Part of a small language model's weights.
Size: 8 layers, width 64, 2 heads of 32, MLP 192 GELU, vocabulary 2617.
Training: a variant of Muon for these matrices, 93M tokens.
Each number is 128 + 24 x the weight over its row's rms, rounded and kept within 0 to 255. Layers, rows and columns count from 0. Numbers have three digits each. The size before them is the row's rms in percent of the matrix's.

# layer 5 attention value, 64x64, rms 0.128, rows 0-63, columns 0-63
099:113135108136151112138139083096151135143122129136105120148150133141117128152125100176139110130150162087115088093130139114115134124168091118127096147135181160093109101106174141181159129098121113
101:137077115168111154069115115128185102119109165120121174134125156150135152126154146142132141132141132156139128139147152111095128103101133072104127129132156138096121109126098177127111138093107138
098:144131130127122152109098146110097130146170122113133059142133129133107126154171124147172136150139106106117077150111137139105132149107127174144119106114144146132132141104088095093108074126130173
104:118129136128102133113106144112146130131145146155133165105102134116147151147087123133121097161103091152109157154079114100093180099153121120118159063152137127137138128130093127133172168129122159
100:113153100173180138125119086137124103110134113125158131089141141132153128110084144138155141130104158106123150114112109137157117163116108174119108112093188106123101160091119159114152123135156110
091:100117125155134101121105132119182116135114143133167112140128102104124107100139146149146145162167091156143141150128181112095118129170118105113158140127123122104140145143120172126143141104052103
088:122123124108167130117160127147128129063149140123082148113131153145153108105131096110144151140141151117112145159107135118122146143113094105117080102114116140085125093150132171188121181128120128
077:176120120160150103134139145142123135143155107138149141159161149120132110130113107107149087176152126163097133112113097118153084131160113151170154141104115129114102125104158094126119117076079121
109:139115138114137149145133140113130132111117190155096140099142137121145105143139121149089124170164158129143129133091130122150121144106117067160103110121136114109147131122073084117146134138186087
108:117148169146188117092170086140152155126098124163150115100126109125145133088122122106127098116140128129144115088139107071120146124141121139100154084122154121159148120127120149166133152089117112
090:143126088141177104097122132121095145139141184153165121130158127113111122155133084133108138103156127122142073117147112117157134133119097121108101168116116121115154162112118123148164150110132067
098:150119121146175114098163135116081149147158108158121121153112129152143170063116090132146151114098144126092076132136129143128126104105127127110151077112146093123128149116144138143109086111145127
097:134161175119090099089119139132157137135167089122129114150160105150108161141126136117122134161124133084132147099176154154105128086128158096113124130171093126116130136128126124120155119144068150
098:083123119090109181133066146117135113120149102165155150109156127124112093122089114108126166162113164150111153111114120149117118114127129146176108139112138148146083131147144152134131123080135128
094:146145109167116143142131119129126147129130084109152094135123162116145139140130150118102134093059101124163134167152100132123139119166103154121149156110059137146117090105113138101136118084110139
086:145122125117182111114135138155146119107163157122153102141122113137127130129126124123102115096126157108121116130058107112090088125167157127160150170096115166108106148131175126143159156164108122
104:093118156099153088117117137133148113120130190151125120134113107133108124163093119143109148105098165170174098142161106145094128114096104127177112142150125151143132141094138112104111151113151156
094:172134101134106120102113118124135148119113078124143099116139125127137161113092115093171146173085096090110130140150124153101100147159114133122153163161144159102114122149105140129122160118116186
093:113100082118152180157151129101165121094159144120131145131113119170106130133133128137104102140177141149137158158121127117121105138113084123120094158105121108094135107117131151110154057128145108
100:152149130128129117109109117096128099121107148132089148094142140123092132102162097162113116142144113141148076108100081133129110125121118117134090148126112168101168136135129118165200173141138136
108:135104118167141157148134141099146153139122130078161123125128142109147124100192112160101150146082124127148107119113154102102132121086129106120123143127152150142106166132100175119120125088076126
103:176089097191103124150130137129149168116116100151159086115110180120160123121120161150120105097127125126124177116104157139091146147119119121108097104104133144138095130171137118117118114119138126
089:117175109130143113161151093102152142158113128113122138087144146114127170121135135116109116133138104110142129152091113110130145194129183084113082146095089136098109138153147140093130138138139140
092:109097100111124098169111167154193117121124113116101094134128130190134064147137142161144120148129118125130107112137098099140159149146147129126108111152133118134139152156170132114084115128143142
102:112138112126123154153105118112131127154129134172080187166135085115117096131141102146121110084136119120125118144153108134106152098092163115122103105130137150133162147121082111128178172101134146
093:109139109147119093147149127139122118140195122147144069094121107134139138108131163143135165127132169116095128139136075116139086091183097152134157125121134107119126100116141136102114116165139114
092:128150150134126126118143104153107150160146102099184149151122110103121183112118127126133162118085159114112098100111153184129090156126133119133091086165084139122119114127134137113103165139122119
112:147103131141115147114090110108145104127095127107143122134144113130179154153132153081067166112131110159096159134156156147131092092139116158165127134136103091141156143135088168130119124129117147
104:111119141144134120120117175128132146087073122111186121137082117163131120140143119136154126117169136112125124147100123094110095156151123101165100119083097173130129137126115161158079140135131124
099:104119130149124139140142150129135090122141127115153154054125144104112103135113097115086164133200126133147113112082162149144163102104101143094116151130119137142138108122101127133130153092147150
100:110098174109112104101199112106158158173126135124145101122151114126080142133118135180145126102129118126121128139134110143132134097138135152121138096090157132151171148162140086159106105128129123
099:109098090160188138141147082093149101144120117139135136130105157132107142111133077143118156126168168104142150108170080104134124097162103118130153100121125115129121125161141134152137158126150113
101:143126163124122128089121090082124107108084112095130131139123180152114124134150094162170104139115120115131143152122114177161137137095111161122134126081094130118111176093118138140136149136164119
108:145100115118129090115121121151128110154128140112127165096119141136162095111099155164138069178109141111122124085156168143157125127108113114108125151129149137115093103158189152119121131146104158
105:143139116172135149169104060127114145156140135125133141151131135099127137136082178158123116096093125147136106142123112118165169118125124128120115139079151076128140131079123130129103156130095114
106:098142109153140111097157093137116135159141160167135136106123181125118178144147123108145119132075139150135095087135157124162098134128124152129112118153127121145130096076131134110130174114141082
104:150092166122079124146099130085101164176164120122131105124143092098140124156109144123103155114130133133125138136098153157136119166070124127151149105093149083141136141128138119142101114137155164
110:167123122137140157105092117133083122163095152132149109119124149123130096116121120078118112084143113141111101134143074154174171124168135163139154146120160113146157166115119101124137095115125121
092:138082131118100102120137184102138140171131148130070128115148147156138089139121146132115106136151133123081135134146146160118125063123139098158139132125134148142144141125182103155129116101140088
103:108119129123108108088131181109104131130112159120130165121150124072174135123135178126133121123112158156155107156126134153106116154102122097153094150097118174102113122132084107141148095135159124
105:107122182104119107126104124160138067117124142143140149102129087125124106150126155138148093118167087162121134113075172114143139159082157120155123115122128154126116165103140137133146147128124091
103:121124131140134117150130117079122129151068118131163060120140130102129176101096163151092157108164118132120158146109156146148133123136123119126112120141136146128086147136113067131156134095123142
101:104127138106104122083147150143145107131127143133112109128169174118123167074119150114120189141065144120120106147100147107156110158126127144086122130102125103130084168154138132141130144136141114
097:141115104107137099149141086121150118143145124148094172120134105144129105127111124132123153143142136116091128155122140119139117149145118092147165135087112129166059146090144129148150121058119171
108:136111141140177115109111141098141114126191149152144153134124143171131156107108108132088138096173129156116138117089143141110120066153121121111135123124165123121134131157100131138108160154076143
090:123142101176119128136092110140138097133142154134155082111107137107122136122163151120129167122110128156141151127113126087087130128130113077131121121105122179078125114178155146137132121078087121
097:142104165098134101154173120154086110114150127162128101162144150115089159120081120108177099155074096144165134136160126119119130105135152132139153128145141146140090119118139097103137129137147131
093:109111143111138152104123172128139144133109127159136141058123152145145137084108144151132107109140114127113097139122104132086157166167143095131124096126075125156129129120123133189131154096115155
098:141097160161156145126152093095122098153112178088116137143121096132125138106152085126139130130131130107158117102099088131130132092109098182152099146130175151113102131157148154101141117106114118
098:116112129144128089161159122136125105136138126090104145084122170133145139170142135112129142173166123116116122148075109120154109209165125146132107091118088144117162128119122145118130137137107119
108:153162135135138131154135090105151152163171163096103145095138125105077148090160115153132132095119102142155140134097118149130132123125168099100121139141093137091096133074127096106112121130142132
099:144105123123161160126110111092157146137120148103124084093125131165098150111110127121131121132098108111152144090146147118103191171119143126125094145063102151155129115141143126152125106113130173
103:161107089138106118088137115121138136123124175126124130155110118101158148144157124122106143127103102143145100160115170102101140111179092124157152112099090118129148122100104091179130120151142171
099:137145142111094086146143101127153141122121119158122147087122110072117138153067123135138083117157163097149145117149099112176110108134125147148126131083110138112127088148153158141156141148149123
087:153163090152128136114108153134155139160127126140093080101160100140098112144146145123119095120146157117129126158076109074155136155157120127154110175162139130160114128105082101124140136126116128
102:110107122146142130139125064117182085142142083169119146084142134121116113128125100138123104148136117077137125109133128153128162112094143151131115125144084128137139166162152135086161149157129146
112:154087133079105156130136140138109150151142139119146178118147138168098109130142133157137142113125146121160153114133129099133097118102086121143086126128085082114130124170133095151088134152094163
103:112104135113078130158144110146113133147095152136057133107101157107131156145161109134128122102144157149112152145146155116147161078138159140109127102137166142141115078079138128135122126126123160
109:113110136096166098086115124121113118132152103161158105146158113166123155166091134117119141152149132112156102063205122131138124131152110148145135115116120117096138151096109120109122120104149140
106:172126137109105076095102083122129163121151122119130111149139118105121118121119122109093171137160144126149119131143156133116125123096109100106162105178107170149147096155144128166105167126118169
107:121109126112124170107134116134117087138109149107070120164123133126129148119066162099132155106139098093106136165122145180113150154128097127111156145158155127157119100122121117186122131133144128
100:103125074134199101104142152154098149121111138105098150168082137126123127127098106132114121129163110109153091161120135086146120117118139133097135089151179158123148124110109142140144131124144140
105:125127154148140105116167121169145100120104105153103081150131125128143092131157108117104173101145139112117141105138128114127158131122122114135091194108092136119118097129190125181114140137136108
106:163132080124152109122117112137128117123109097099131144110157138106178140126133098108142131092127121139156204145107122152122137146172106145131097144135102097147095143113193131108142144132135157